config = dict(
    n_layer=9,
    n_head=6,
    activation='squared_relu',
    norm_eps=1e-07,
    positions='rope',
    qk_norm=True,
    bias='none',
    parallel_block=False,
    lr=0.000963,
    beta2=0.98,
    warmup_steps=538,
    doc_mask=True,
    steps=8782,
)
Each number is 128 + 24 x the weight over the matrix's rms, rounded and kept within 0 to 255. Layers, rows and columns count from 0. Numbers have three digits each.

# layer 6 MLP down (transposed), 2304x576, rms 0.0474, rows 1067-1207, columns 144-191
106151149127110168118144150120128116133153144136147117132119119125138125111085126167121125138107119100122119138144125097124098115123136165140133
119130184115183141115102113120179157130142151103143143140129105115105124107068132174127138117115140116115122096151098153125138109176144142070082
132131117095145123112104090114073101113106103069164132149068160097166166198151133172105117136126128105130112105176166116152105144130145144118117
125113164130120149097142153123111157151139138149159081131094153132078108174126155097103152146173115117079117155137163160162148153133111128132113
137143159162135126135179074091126113152123121089098141145120131120073119122107148156143127117123122110154098125135170130108165101111120109104128
140114146123132130115143141136104103119183173132131087136112132100117074110175117179141107156111141135089096094111161111118113157145188125147121
115156123102140125086138155173129134162146142093096136111119141115105103144117095179145154139084172131177121132111148136197155160112121126106155
152139151101075146156141159097121116126062140126137078116157199164129125169133154124130134150146113141157146122160108153170131102079130153088138
121145153160157153143094144136101083123135158141157115166143141092167100091138119114107126127111137117083140161139126115133114166165128166157136
140130118127106163133154119131138124117109103168135117121122127106110149124123096181148143119116123099091116107114097074147128108118139099145157
166116097134124154080125090120127121096136119091135134113126082112116145113130143159133113136112129129136134149171122114163109168142130160131137
115095141087139154125155091136101101156119159134110136129094179143114177141150094199110101097115106088112116127113125176135136107154140142131115
109179120152161091127115123094147145096166113137117135168115107124140120123133161157100117112118141145136151117143143157119127111080113101106140
143108118104137076098151137121107129137114145076113130104116156133099134158148141133112107167133105116092120131087097100130152085178110131161152
150171117120112157107116122123132114102099138164146122109146124145134117140108115166150076146138114128129110085110128176129167111085161151138104
143164118114117090150090125115131089147145159171176126147145197102143159126102156121090108111099130069121139138193103184118144121145130151134132
136155139103142155125159149159125127102129144152146150138151132113111099100124143149151125134142122181132148095129097139145087131118160086165138
063176146148166132131107144097127152093102147155157133117121151160125146121127124119088127122115132124086141156147136131129133111119106126114098
113143143110135148153089135087128129083151135146095127130146087106074109139105119142078102176127131144142148142097124144138135137136121114165161
131160122154105109088096170123134123120149132140118134109148126131105120149142139169168124128111135104140132131079115148134127148147124127126156
122165135119105121106092087152128085128154113109117111107100145121106073095135120133172173114101156071128123126109142129149104103094162119116129
109123115109145140162135115134110130087161138187091144125153125128119135132138169095138101120101136072202134106141153127138155112127141130093134
146108111123120137109126140130116120113132105109145131124104109097126116140119137124114094164138157125155097131146112137159123153132108109161135
133111116143144138165088128149129114127126110145131123140090119127130124151146140169096101128102119162122099154183089090107124150132128126145120
128138084165119134128151136136114097128151071129120126177121151117175113147129205145107151118122126154128145123114157124137102120096155072180127
125135129121111137112184110126150179151153150116110100135124091116116147155127128125174101109096138172110109139136142100134145105121130142114113
146119145142114152112154164146159149126124092144165146147122129105133105101111124099147135136094106148134119108156124163111114172117142118094130
141121126147142170125157153161125152112117128141105107124112129131149133145099151150127152124129148162117153157190158116121120114138090116157167
118101100111069128102124149164117112146144133129175148094139158122061121097112144101124142113129138126060139180088156124102155139050170133137187
131128162079139124131148141105128168113099117127129085167109091156140144184132141174143099128108117111137115166136120133139118124115117113132147
081130147142103111137123143133110135125149124145131136136128119141132098113153106130107134143137087151126085123150121109103103106153116149166113
112148125122111104123084112123139112119185203144145133132109124150139119132148156101125122116139106131109116103111127121168105138116117130148109
084160151151155148137135120107170147131118112117136133164059148123159100158134081173130113160063137125094138138185113105133149152161126117104131
130091151076147145145131130138151127101128156076115125133155130124084094095134133055138102123115155187110103177128163096140152130091143125107143
124123142113101138133108131115138085128149113142137125097123175124147125125053105145098079103105069125102104131108078165145126138137120162128138
137134116132141121076158120180136146120104133121143150139122135184129099111086176115150126167106169165149135136135150096128129085129155158093076
168167125160139100142128159118143165119161116098131141140116099084138125113120144124115120102092129162149098109134148135104148132128150122108117
115112122089122146150119131140098131071135141135122130140139157120111109137122102140112090146141114121113132164143084084129094204128115109121145
096118119136168118122135116125136138149142114122090102084115147095120108154117132151170134117128104132076134141089205104113129138168090097147157
146138138148128112097139145099141087173133100176185139101131142128135088127179072155164114109146103143156085145129116149120130147107130113145147
130136147152139120086112118086148124129167132130128126163103139139159141144111091178122090162105110093099102136142124107123152122134101140160107
131067123128165137114105136136127147142111127174137132115154147148119108092124120172138126129107130181158133147132157134146132130152114116165123
105106134130111144177130145104145137110136125156131134096129130159124127145097157130120164141127159133118143166109125111157116175137182122093137
104110119127145155142151111162130116130108130130107095170101149140134096119162131134124136149074127164161127146185123172137127147145120139131094
135120113149112122108103151109137123122140125145135139081141131111107139096115161207094148119108117116118121142159158138133162130107119170103131
148127115211138127130123086128185106110107090147125112153132110125162133155180144106149129082095126121165156115163089058152086121157156118138103
106140124107139094083175158106098154129171079096104151108122127144159134145119116177139146137145134130108095125140118101131149132123155143148135
152135147096144139141127151137110128113107145122127157113126097167100142164114123167091142159157106159105148119138156099170151134125164104128147
127094125110126100146161133135109129112120124138148117112110112141162143116092113124108128140118124126089131133114118131118135152120117116133121
150142138155120154060175123116116159075160162158157154145119086114133112148141104102156148130145173104159132100137115124159103115183098147154109
110137134102141143106138110099122114098132138107148131170153122155154130147117076152109127123127097128093109155131138141121113138125135113127149
118130149098147083147114123103124132080161137094091142132108136136070103144083144128139120167116127196154116116125162148134119107121114114112156
150145109090156142115071139156151121157111163111130128134104125131128115099138139139080144113169127104132143124144119141130121104095124113105114
126136125130127100088152121140132166166136157142101086123147102102141114108128142161160112116156118151118135111115145137109153115184119137123127
127121166134148167170103126093098126126143114148153113170136079141194119150118137110129167155104121104139126155117141130174128132109174112125135
136144118096099122166152151099111088116165144136149115117155101126135119091083124133132088139136097099114102157149108134142145137141103112150167
143130151101138108129121138151108132156153104147109088145143140128102101165086178163121101143120101118148134127153140099126123100154091146101114
131123139146136107161126114122169140182156185090133147118120094151143092089180081119155053190165142150129115115151152113124097130136138127115127
119116104144116121126136134124122150053097080120107166094155142128152116082130144125099141148117137153097093103119135101138114144105136181098153
148157125160131110124116125095172137092153094101141127115156149122134110135112115148116053171105103157164132093150140140143106164105126119154133
118098131119145121144110108143115153122108163127147157135129138138137114153119121130161118129111146116132164133124155105145108167144129124132098
134131122140124113190146161097156188105149111167129170156134163138166165154094085130159120097123099135132122137114089170154097154124114106121157
112133176125123125086142119157136139108108138101118118144156100156137107144134144198112105113149153151116107160139113115109181088117128113140131
126136181147139136126159103114104149185115107171170141115144126144133106119140122105084118110133152147123136140162127140138125100116081100148138
113126094138126148125123130174159143143170133168179125140103132103121118177134174111104130117120130134126137138154136118126155136133092114118144
115183101132102112098095144126126123132152130163199148120109139169130161133134131196169127127076106150156134148109104136112121125175122103129132
105097148120123083117147144106117146130121138103127130161119139111088118132102125145144095153105114155117119161126127120098155128112158143121118
147082130126139171122139134137148121093128146125058122141102098132131088145132136180120100134193129140109084144104143115135123110146161144161122
117140126132080174114104142101063132103140118094141161144117153136165115112122122127123172136137072130144101117150117114088139131140144145169113
162147124164092164119104131130099156145124179101166113133158127097133093124126124181123146095132172121132143091121138109109170160113144123111115
126102128167147151095140149127108085135114119111146072116142139113145150150152156115142150158056156142139107136072149120160162139159117099153148
163137121141114158095119125189127115127119153116150101111090124137129165142106154103122153120136132124128113137136125073128162093089103155089161
162169126141147170134128142106140119100135128156159087111133134139106119128079160189128110144144145127098091134119184164136156154139119130105098
088086134146132157138125138105110142154112111113161179141143113163120113142124181129140158109189137115099128140140121103148079190166118089132169
129123158136152117114123148083085145149129146153133095134112144130133072160133170128116153150160120159135178163082122147111139088067172129126102
122168104156114102126125065122170147158106112103178140073092113101093127159131079120177087129096141163151140163100150148142123147155113148144123
150098066115088181090150100158148122168115148104155122100140115109126142099140134161069158102106123113111118123125106166136111125127165138148125
119135149122141180148095122135140132147124060078103159142142171113155120088173089097157130131168122145170139137122132139129103132124098106113145
127147116103098159161127142152109083188136118157137142063132167121174160124139142119117112123132145112132077110105146094089100150108152166136134
134133134151137137124112123137166160111107090125156091139144115095146110099133156097136109162136095162127100124123117116179153114142114128122118
159145122125188056136112116130171135067096121116133151126121118099110114137098182088099102123140181140157104126080137146174157097093130139126151
075108154146169116115134141099063124108128160142136156119108142100121184113110121146156099093122097111145167158096126176133129108151142120160160
150117086150081135141118102134120172124105153138147142141148146118126114185143116073113162113100155110139109185181103144119120127160096107140141
145175087156149152101112130150107095110107126122101206138096121128125139124135126171115134153113148169156138138160109134106125173152138117168137
113116085106097098159081123181137085109154124134148062113164164114176149100123111127145120140105130133146119114136104122102116116108138103131107
129157127133141122125162073125090129120124121144131085111155100133070102102143164130125118126138100082133138142097148146160151117151088125088144
134124148144148123101116130126111147083071121139134156089123146153173132147135176146144135130142144168140114106122101101160153175175170098121101
125110119134128140066184107140124123110084140146131107141171159149136115107124139169131122152096082115117147117129143111147141136122139111128174
120106149140115140111115139097128100137112144164140127096077117142108110097154099136133153131120132141145112159138133120140100085092095148104131
156104163101098088077131109090145139179103126104134132148130126144091128126145098157132113126180112104102097117137151180100152119095097137155136
121153102126131133165138112136100153182069136145119147113111148084124093100079115098130047163110181089137160144110158143067167133125146113138130
137171144088128150144124135054093133127097136146126166166092130140123157112134095157106154099090147092128177126099119072120155092098123081120159
129136150141131132148131096139083119146097120133119087150088133128092148153146122161136139143131102116155153120128095093105086112153130167111122
093150122118138107103126125089076105088132100111149102128110117146135119141142151143130172185123117169130130150122167152083168153128121092133150
093107111139096116179105107163151110146140148115109130162095135142146113110141141106111087139131110114091123139098115125152114118133150141116128
190129093121110106086132103080145128137128146103136167119151122147111147135091130140127134118154103117104131129096147131154148076108155151136130
142123127120152120114119119085128116119132098120126083191134091141120133163128110121082156090118172167127125179174163115168120118158112153099136
139117162077129148211153126089098203128127149125105176135156105123119104127161114160112107117176127083109114102116115098126121163116149101107148
121093110138133173093143104143153102127087091113123139099132100136135111161124151161117157102133140118092152121123119156121133173120156138116150
101121134107146084121166101132113153118182168152144122151187163105120090087121088167117143142129150119138131154126133111159128132127124111128133
144114164118109139142137163137107119095135154142123113117145135147177138096105106133119081133116117167151142124111090143140122128142152085183113
141119133164142136130161141080114086118125102148170149155102096131085124130142165157138105120141115137119114159102123185132137128115142101115102
109091146134131147131113106140133128138154126125126125145115140119119145155112161142122107141098111109128125134120142115173099122114134125151102
118161094109158124157157154102141131172130140137134073142094156109103147135175189138089128146108144133093090122151169093110099140106125125144122
117110099141141146135153124132084090138138161109116155097151123129186123109142126157123119109075122093114158064143127129127156149129111108146145
158174129128103097082140067136125079139114125110142139136134138146107113107105151156121118124075148164112155108125107105094099138124116165117121
088100133119069125108163134124110184115097133123147127144124101153133139132155118151118131136129116150101125142109109054150127083138137157121135
179137122144108152140143137142122126157140157119178110083139154135145159141149154122123132145089149105113161152115171111121152160107117150139151
191123133144106147170164148131138164101146121098138125137091155144115134149128124127122163133124092125149141107138125180153153137080136083146108
131120102132118147125143109154174113126162081162139169150140137155086128087132120123124121093121127117097147119104121155102140155116133148153154
130119110117113134156127106131164126114106117114122106112116160159129106058121130183146122093096145085126126161140163095094126120108135140167112
156153122146135074160083107113155133107097148106089146127101134103126102107111157136141130091113113127124113136069126150130142175100123122079095
111134122110112112131100136142106091098131110149145138164166153124152151144121094178145127120115122123109159111122112117100134122133147172125127
126150126166132134120139111157131119072098187130115164098156117162078114093100123139114142130094119130119173140120191164104104131145165190069132
125095130166138141114114114123140136086161128168128118121128115132146147119143145112128157142138121129173138170123104132106110109119144099131132
157135078129189151142110095102146102134111131130118109152150105069136137145140121141103138158148128083158119146115127110141098148151125095128102
128121099147130138146115128100082116129117138110102124123109131133054153136115140138096181126143100152127150177136177134168113091132085131141103
104119127124121113146155147163169147129121133119121130099121151128143175095124134090126167161151193119158110119148152062143121087126078118114139
145129105147106126142114129159110145145125124122077173131126096141134138130166137145132126097130138053142112159137157098128120095109116142097138
110143146127105107108122147105150112121145166119131096155170108115124166109135137118114132119140131143096159138120159139154123091153096136143126
128151139134100127120158104108105115122170137144132125141106119125095126115146160175133114110100124129152192100126139126115126106100098183153157
106158153099149123102129170130133123135124120140110163159120157113119138139135112159127148149147090143131120126105166098096089114116140117154109
147139160132120126128157146156081123130115119165158144115165081106115130161084139122115158104148159112125117122154128160153106128124098111150142
137155135081153135140116126120161110108074111176137115091146189174133137154093123168104115096140114162149123136157130136098138111131168112139093
142112148102157126144161121133149116096120124153147150091134128113163115161140074114125142112126131178138122121164087145129146125092130120136131
097116109124149092117152130095214132139132134139132115144153122138108135121148112130155185124109106097100122160130089128124105150105162141090122
142115120145113128157095116109123059146139102132158109107136118122117130117089136204131190115117107111160131131113148168122115124123133132121126
130146115139124094096094097139127089104134179139111106119135072125126123142108118160123157089104128144139118166090114162126114135170089134109139
132120119147133110130144114150166118098103104133101148147078140094163130103112136150148070113119168142137123149106147110099145143133059108139142
125123125118141137112105153104134097119085158119131133128111147139131114124125180136144146085119118154099092088123167110120154157092087114134111
138138121127104121107110178125136143108131111182165096097104145116146133153117118188123155131111127151132157138138155139139144144134130149150129
078129162152187115122145125090124097167109118160098152129101116126119135114127145148113101174128144145144147138107133133134139104167135094144099
147167101102119144163129143147124168109155142091141161110157111112121142155150074102160168093126117116120150122150141123123140083160128117096100
133154121105136124212113131160128120076137137123106119142174129119175139136142143087115145156137127140109107144125119080101168105145159148136106
119136176137095159116120117110143133183144101144154172097104104142130125117148114141156132136140160123128112144122111128156101091124105162150157
138125126143162150053129121138183119131148153126128123092104136119147145102095136201150088146126142086117119125150179109139144077136119109176143
147156116168105124140110162208123137128130117154131105089137111151136082144136103139171103139178166109150060128105117097120127108107154113128131
170144131131152127178092126150103123106106107089148133127147115113051158174106165105119131162095060134133154163110107169133151150129125142145119
108090108135077102072136131129162112148145114123140150081140114119155133142143132181109161136113158136140159117149080132100149130145104074143155
172131105110075115119105162112096154126060085099131145116103162151117119108120107151099166134140131118137113128107138132162123140124104108152140
130155159110131151074103118136099074110097118090118143124117155155145131101140139173124135102150147150160119134117095143110107135104146117106145
# layer 6 MLP up, 2304x576, rms 0.0496, rows 1068-1208, columns 144-191
109175146172164103155098103124119159129159126130127124122136152120110188166141134129146124108139161093168143091172134143135110129122126130143095
128134157160091154147087168107115141141098084131139146103134131138124150122170123126121152101088111123153125117188167102156141112163133100130108
113125175146156094128095171139166148135156129141127179135124115128120106112127112128099081154179106104163107147162126140091115145151110096126088
122106154152169127187101162157118167091097112134109142120119093145115130116195131070118126176083124072168117091134157150169091093142140150134062
090077101161138129189150136151109127119215155121123157131152082125140155115102124124121102181147109158103145083129110083094122155120137092148107
093176193081184142151113146108145152104131092151152122098153089119116114152122121117120087107092148134133115089120159167160086140112137165131143
118109195126136114161113146138138158127143130120124150095142154116124082105163134121132095163135127134118165094127135113124143100138124126135185
130108136141115140139119122148124151113118149121101142125126142150141106128117153102157102138132115101099171109156096167141137123119156119102109
142126130145124137152104138128138172146181137085122100114111166120153187102142110112138145154148133144146173112112097171140111117126140112133105
133136145114145136092115147166107132136133090097114128174177130131117169118130146120126134100092099144134127081107174125093095091108092111144154
160161164115138100097132157164151126139126129126134139149121134104121139132098176131127156181114117154118132030140130154134107125101111117121106
175163166135117131152114109098136129122119106134079112128118137132098137093141133123121096085133138157169154127153150130105114092091150109075118
112102136129140165110113078157095125113124128102149114080108132105133119137142159106105113100115132131123144137155146110095160136154119121109103
103121109101132139106102116152141145158052110111113147156083144143147137105119161119162114094098123114174159111120131143114177128121133078128106
138114113174149074137115118178127153104089154105159134154113151154108171130126111125148132139131097115122096137169116162141087118149126191133122
108119093168091157120116108167161151130138141128113145116117129136114144144124106114177142131119178147127141176101125110153111123109172152121138
117129128128161134122120134105140142108151100133075135127079109122109156134139149121130129133150165121121147113158130120154094095099180104122103
105128124117111124139111143146106128120170102109118155089120122115114100108099131122152107123102113184140096135131132115082122108139125125117155
148115157106131082100103112137153179122100092103155115179121109129115131122140125125140126125132116135125125117143167115134059141118110128124174
088087114142144109137104176156153109136214121100110131144157139121098120170090121115117129115161150133071127149166152134093112120111162127111121
156144149105139150111120114167141157112171126105123162071155117135181148132076149108093148127108113128147138118131138129125136142174128119102159
123073155126132086141090132140112139146135097109105095101148120145164131134125141125096148137127118093127128161118140135102154091142121123151117
065118097141101164149091150135156147151104107147116133104133132148126155110149117142147137129086148141164097099170125135107119142118157118123133
141145120116134102154124148110128135146119141130097131130107143125179122109130158126124111138085107118136145126115142140111131116151108126141126
135139120125092169148118143175152135131128122094080085087105112077090123123145162119114117132098144171116137114085147091146116127127118134096094
125137126134144144136127116171104145100146156094127154098084159113109124138145143096087103136150091138110106114117106136124110145159131126158125
121115156137120168152138132123113128157088104098098109135112177107154133104120136106108096124152156171121150146109130119118090116136138118102133
073130144094134100124109092130095141134140111142105164177077150161096121160102155086171061132117135134176118125125116136144128129113180137142110
146142154132129138114130093121104146094134137139128099159134098123124180207139093132084163104165156126168089138143155141164166152115147091163135
172151147143106163138108117120132120118114106133112128119085157123103092144107144140157141119106150092130155132144140111125148131128106130134144
104138141119070100116100062128101126150155185095114101140132152077141135096160122125113124128161118145151148108127116146136095095133110097126112
118096145141132135108132102148126158146116126128132169168113138134181160143093136114154140116101138062128129128144099162123136112166142142124145
163149155152126112124097137152149134117116153138118101140124150167134102129109175092128132082117146095154137130124107158153097125158135054164155
106154155122115112110107127141099126106104098107112098110142140081096137104161146124155124125158166083116127153128127096131109089111110126144125
109143125118128108129124136156133140112134186123159172181106160133113132131150145111140058164143153074097110128132150152138132115121160077089100
126115123137094140140093141141118149152117104129127091140099155183135157136099116070116123084078140179138100154115114129113147160159109101113133
131135129116157146174124099128128149135156143128142091143162101160108142127120135133159143145120121148093134141168122087126108134150103123162106
113117155148123132158106103129110155154144135141103125124127143091147096144132087131146098100135126139100100124114163090105144110152115069094113
124128163153143135135111105125139125091104109141128121132093136146108155112161124113103099122144104135136151117117158109136125093112130133129120
114092155130140106110113118129152146096157156108093150105127118101164122143160119131083139126156089105108133168104110130152115127136106121151134
115136120168143151156118121149126161093146117101119122134105142150141127117133122138133100117104129150119132118117164149112105122125125105110121
124127146134097129131117114137135159121116135125091163079144092138111129156152141113155140142129137153087135096135143117116131129195118106140124
082096121103142122142135157108139117130135170099091149130074122142121103135139160126094046124145110136124108108174112160145139122146121123166139
130136141131107150177120157102122162138119129127130079124114106152123113105115126123127129105133164156169126120088133134124165124137120110168097
130155188175098084095110130136130133098153113126122115137115165133107156120163161093113170151096145114112080074130109170122152135098106125103138
094148118085150169103135106121131160143119123095099129142174187119156157137137146132138112148107118104172135113137139149135158142129114155103137
121118157074096126129125117137082136133138151088124170138129129132146173120151155117133130110147090131124100164140118114139135152147119147169109
120147128113125135125117102098163151118133127107129138120099099101144124135154123113153131122098129118135142106117140118153085117119139117132147
122144148082105147117133158149105138126132116107088118113096124161145121142143101129111157161107131148162128123136133135131167137148150111089119
157117101175080131143106138160129121104123160137126130093116146096128116109137164085115122135128151126124157124159148122147134121142109105137130
096134125127091118145106131140115137173125128120134148128137088184118128108146126082136095168150149150127113143107094100091166110087119188139093
131124101145141141130084129122155140146120122153102133115110141134144150168110113129133106142127128103141102131126163137154110113098105161121152
108171114121158121133130091168146186204144129166101132139147129144134156142169136135131165141174140134091147133175136150106127087167089089143118
084127116116075126131110158167111128156098084118082111109098135139130090086099156118164111076126103125160115154138124160173098151134144120114165
120101138105161119139103158129169124112131161145090125133148113099181111113084127099123074124123140148142141195141091112145071132120119142140142
128101133098131086130125114133127140148143151157137120144172123167081111143122152126135116113125129112146123108175135124109099113137156138104142
156105164140179145129130103175114170121170091159125120109120133099125161109089159116084116112119129125130143147088154117137146105123138112067098
116120165145098136149121109133168154132108088117113144092153151105144114134126172125168138122126158124108115108159128132130098114136096153080108
129116115135087095138125132167151148114092150113110110143153146115102112150122130116147132113083121126117138195138200121130114141155124098127138
090137123087098102137099141132134122147135101145118097130128132144145138150126141128119101141175128109169129150124126106129100140135114113106131
111100119151167128106122151145126166126156145121077176148145121089136182127100156122133073110142109164139132136105142122158106165093134086081132
115136125104127142126138120114154120156156147129132164116107164109156186147114111127133112130144120079115158129134111132151172129116158122113143
153193133185123099142104156092149171124128154159159135184098105091142116159112146087096101153106143123127134117119129134128125137086129107110145
131119139120115127156085119140152144173140157142076120159149125154105145162092113083115125117118147118113102133102149116127131141127127135132137
110099141139116100142130137163111123103150106122095138123084152102117081140128190116162121139143143145128111116130124127140126136104082121154166
121101134107139136125128146133155157135173134130113140138148107139133111110150079116122148124140094112183140156159136137129116099109119130133164
082090135113090144123120115121128162107116090137099159136135104136138129159138161122120147137126131119103155160119146108138182147137145126151102
178116104159119091131107112173128132075123157146107115130099123113108143139164110130131104110126106141146135130125128074135091151150125124138135
126150128162147103150107120116100138118135154116127159085129131179170145112115124132114155125107128123145158108107147114134140165139163138147144
107097134162131138114103121145156134188164151122096153140117137109133096090124150122177111119089137148149153124143164102127129114127127106176134
119138088114146124150110132170122148110095100182135107155124102138183137127074147097116105082108127129131115138119144118172179109110154128142131
163136134182134097146117153133170149120129109126144119069106128162139112135113104145131120107123150173099114137129140132149136125141158118144102
108133129134128135137109119142160162088123145127126116141149115124147205129133120128154122088128129173118147129128122080126160157082117076114145
151095166139128137149099117153109150157079158119111126143117166110140149161112161108180155121138105057106122182090211121118110099075113162124146
072144170113155111119085148158152136103106118105122124148127139135098128148148147089149125160153116094129155142173133160183105085121127158127133
069135146132147151131106142136150142121107127125090106112158110118136152167131137132148153136117132129100143127126158154148091142093139145083133
160068172130112155177125131087136170169114076130163080119141167110145129114124071129165122084165108099132137158108100121129114101149124152145145
129133133136112096197128115126127147130165142136143131118167136113150147135093111111105107181104140118096122112102184170080116167145117120061149
117098182170175136135101114124110149105150106101117129131185089094069098104120161111162119144091101153092112146096137149078111168121112107110120
149142126114132104142102135120114133094110109059071108148114123131146139131106180102132107137136161143154107091165143124104166131143096109115112
156144049090122137143110114128133167114155114078128120109126112182150100120115136100065127168104160121133088092120129108150188160169129101135082
098089110099120126152108121153103155146142157157108129102115116121098103189100127091099144157133098103141139149134149135121099136100107110114129
132149118117122119158112116133134124106057138115124130109106125128136112138129107110112088157105139078111100140080151117120143130144130120099172
108156155111114095149127134150147118151121119115132140131147152114156143107108159116166139062113113151111137150149118130114135085104154123119113
138144125112127152148133139117152147118130152102094098151078106162092145167132160102124100091118151121115103152126132169121129080124094099100140
139130162128130129132124086081092118115114127057138143143095135130189143157138127112105108138118081116143133167101093102092144181165136126076132
143088126133125160118128108118138169078130129112164144150141181090125150158125120123111114140143099092171167106105193134077085110109119095121128
135118079114084124131080138133137130140124139129109163131135128155133124127110156103138137146103096114125143111116095143116118121148158140124152
125121169123085142128113098132123157103172158117112127147094134133129150121133125120121155135153123139121132162095146134099157111120097132119110
138125129105120132139107151143146120172121109147153079152133145109138125137144138109126114118086130128174157129128137146124123115111105127156139
157162170099134139134124065154104152102119101146097106122126147121081132134194100114113114087083132104125130134128147174086153091111100138124128
158133159115153134121126164125122133124129114098123149121136156099106111143134156137107130122121123111162107112135149128164136074137129068136147
087157125092174109129093134111161124115176132106148104144117138137101134119145113101142131163077136146198100137095159134080148089093112116143138
088126118129127133132138107136154137147152114097151151110095136131115164124170155106175085126142139158132090139092133092131126131119123120104142
109110090120095120173154083118133144115113148164120117141130101157111125074145162070158097163151122140100139135142126113147106139126144094170105
129134155150148153182110125104110136134165117134120154123097197143109062127121135117173114151143112102132144127145144140129120130114108119140095
148148146141084147127129097137154141111122124124118151099140133094150129137178121113113137107111155147116143137114100159135126138119138100103135
126126156137143137132120131165162119113094134105113140137163122141118145147132168126100111109135135134146145145135147146146091133116164114106125
136144135114120145128101098143121160096134163164098167155161119115113114133133134091106103137142123107111119127148092106164134100131145143110156
100108157128151134124116150146126128143124181113132152137100123160128091137136163098085071113088091158144128147142138106128129106133158136114137
076105144105113107122090139155101106154112160099112126134114117146130172118127119130147110130119113107087123133169143104106123117138112152066126
123112126140144099108120111155167129140142167091109120128131147141119158099129126117144142137125129132132106143129138139110150132129102124110135
079096123082077167149111120109166165165099119073128060143171145176111121157180149120141180135122121134194132125118137108148111123124136148139142
144132153085109123155067114146087111149125109126135114120078105091094159093088190125095091150150163134117114127168117105133126166163155117109096
141146139169123126109083153106150117108104102127120128133124147074151092138141139127124120131141185127069155124101141148141140132055131121136138
172171127124115155154110113144135129148068116135070102105082110133133127127129108112184133133174106079089103130094130131164141127124091121112127
115081129126102125180104080087145114152120183114122153105147113128110154196140161130150120165086091093120088119127129141132129143143165092076131
113094153155090121116127166133113157144171103137115117127125095136142129102161169091116147144130150125097106132150134139136157154114165114101147
104137115105112145110097145156112141135135095082114099125121103113112117137125151120123146148163150131097105106138153095147125084090137117140124
139130146147146141136134152128166141112120127144133129123113121123176150125108140119184108093153135120136150134134142073124132057115093120186123
149123191109126086133106107130138140103117167114103155132129144090124117112158134128116085160131092094125141138152116123119165092134112114174145
140130144091144148132129150096119132161123144127091114162156111096150167143133157124114158105123134088140127150134090151125141113141124137130145
135129218113107112124081146203116139128106104122148109069148112148151154136129148076117144122125165136103140100135145138130147162135145149158125
139067143122156162123100168138140152138116118134096137105142137147131110098146126113073116087121176149148147115118127109132142143093123102121108
116120108109098107152133135129155137156127158155135136139170124099152117105172114127139114100094128116099117137076113130111162107110093155081127
138104106125141143126124102121138126149076138100107121122116066132161126101110112126119149069163146135140134152119153156126127117119136111138133
126177187104135122136066121214127136061110136103124142119124130137133113076145107058106158104123158139145118079122166103176151149122107129162152
129117167131116103111115139124139133098093140140118095123166105158133157126151111111099141144131170160153111152136160085135100132122118163115123
094116124141107130092112153128098155115077140114118108124167126126145175127156132104152146127173139132164134153131158158155146099166146142123141
092122106140142142161114090144125159115150141121105141132121115139110136105114140117174117117097121110120121123116093166088094121143106145160124
117119119062121105109118085113141151114136117130118152145107104127160137103167154121147127096149147121093129109138121149070096116137128125160167
133130170116109107100128133134142151127103142161159136096139116134131152125113142125125131113176122127109147140174114139110107127138100109122115
098070099136111106147131127136153143125106096150117133135094144132179114111084100104123119108112112160116095097163144182092136099134161117137110
105133139122130151138101178121141136142147106156125150170141133115095131136177209101130097100135151108127143123133110136134146148136130171060112
166136114155147109157122128134136161125126140130111080150146124117134167088127121118065142094121187120131099119085079112109139091122151169124140
141149121136131126172114106155122136091108125125124104154155105126116164118115131117130129151157128105126123116124182114101138089138132090133125
118095100094126096139129106147121116094091152142099134143094132100101133110115126117107114109118112137178134128102109125062159105156133130144140
101116088116132137150112132137110121116112126091103104112095138164140135113158156101151155110164129111085119113136101167101151162156102137146094
107144136114152154181106168148140153116146168129142137121150179170152123111125142107133158130094132213164127149114141107120122090111072139136123
112168096134143107097120130123142137158120095116107164133113120105159117162104104142110107148166134114114125125104127151157128113109141141131164
112130156140139137130128101155151137102140111119127164100115139117130117095135130115130105138130120103113160150097144114167107130181129094117138
120107146179131113168113157142120185112126153115102142104109100127158164105123145099140139086112141132096129114163137185140120124151129169130129
135089141113134145140098127112165128152132146124128124087096148141100139139108110116159099087149137104138157155148151164167081142110109117130127
137109142131138126156113116107135119130139120110131095147108119101145100152136156109136121115151140099166120122103162164164115142147077088176150
122133139132123129112122113134130121086126099096097144140126142109121122139136127125130139152113114178089105157159096133114121112160084107119137
143104108158186149189117154097148151122134138154075168165188152083092105086136118107175130146134116129110072144146134109118208110158139124157172
100158138155100098161134092141135144118129100103151119163128095137148113161092186096084120111106159111112166149145085130104168169125124089143124
131138123151116113111104138121091113108105160097118149115143167115136178124111098125133114126150160146089129120185116084170169114143164083145127
123094139101107144093114118162107120146111137113085123109115129136106113126105156114115098131151156149117107095138149130151133125129180106123134
118135147147133115118123141140130138105137148144137107145135169133124163146109131132143136104134157150081132132136135104124147119106163120138122
163172158138138138120099144130117153153122113128160097141160098093154101125102136123154128097147161109109122092123164114145107128128117130178143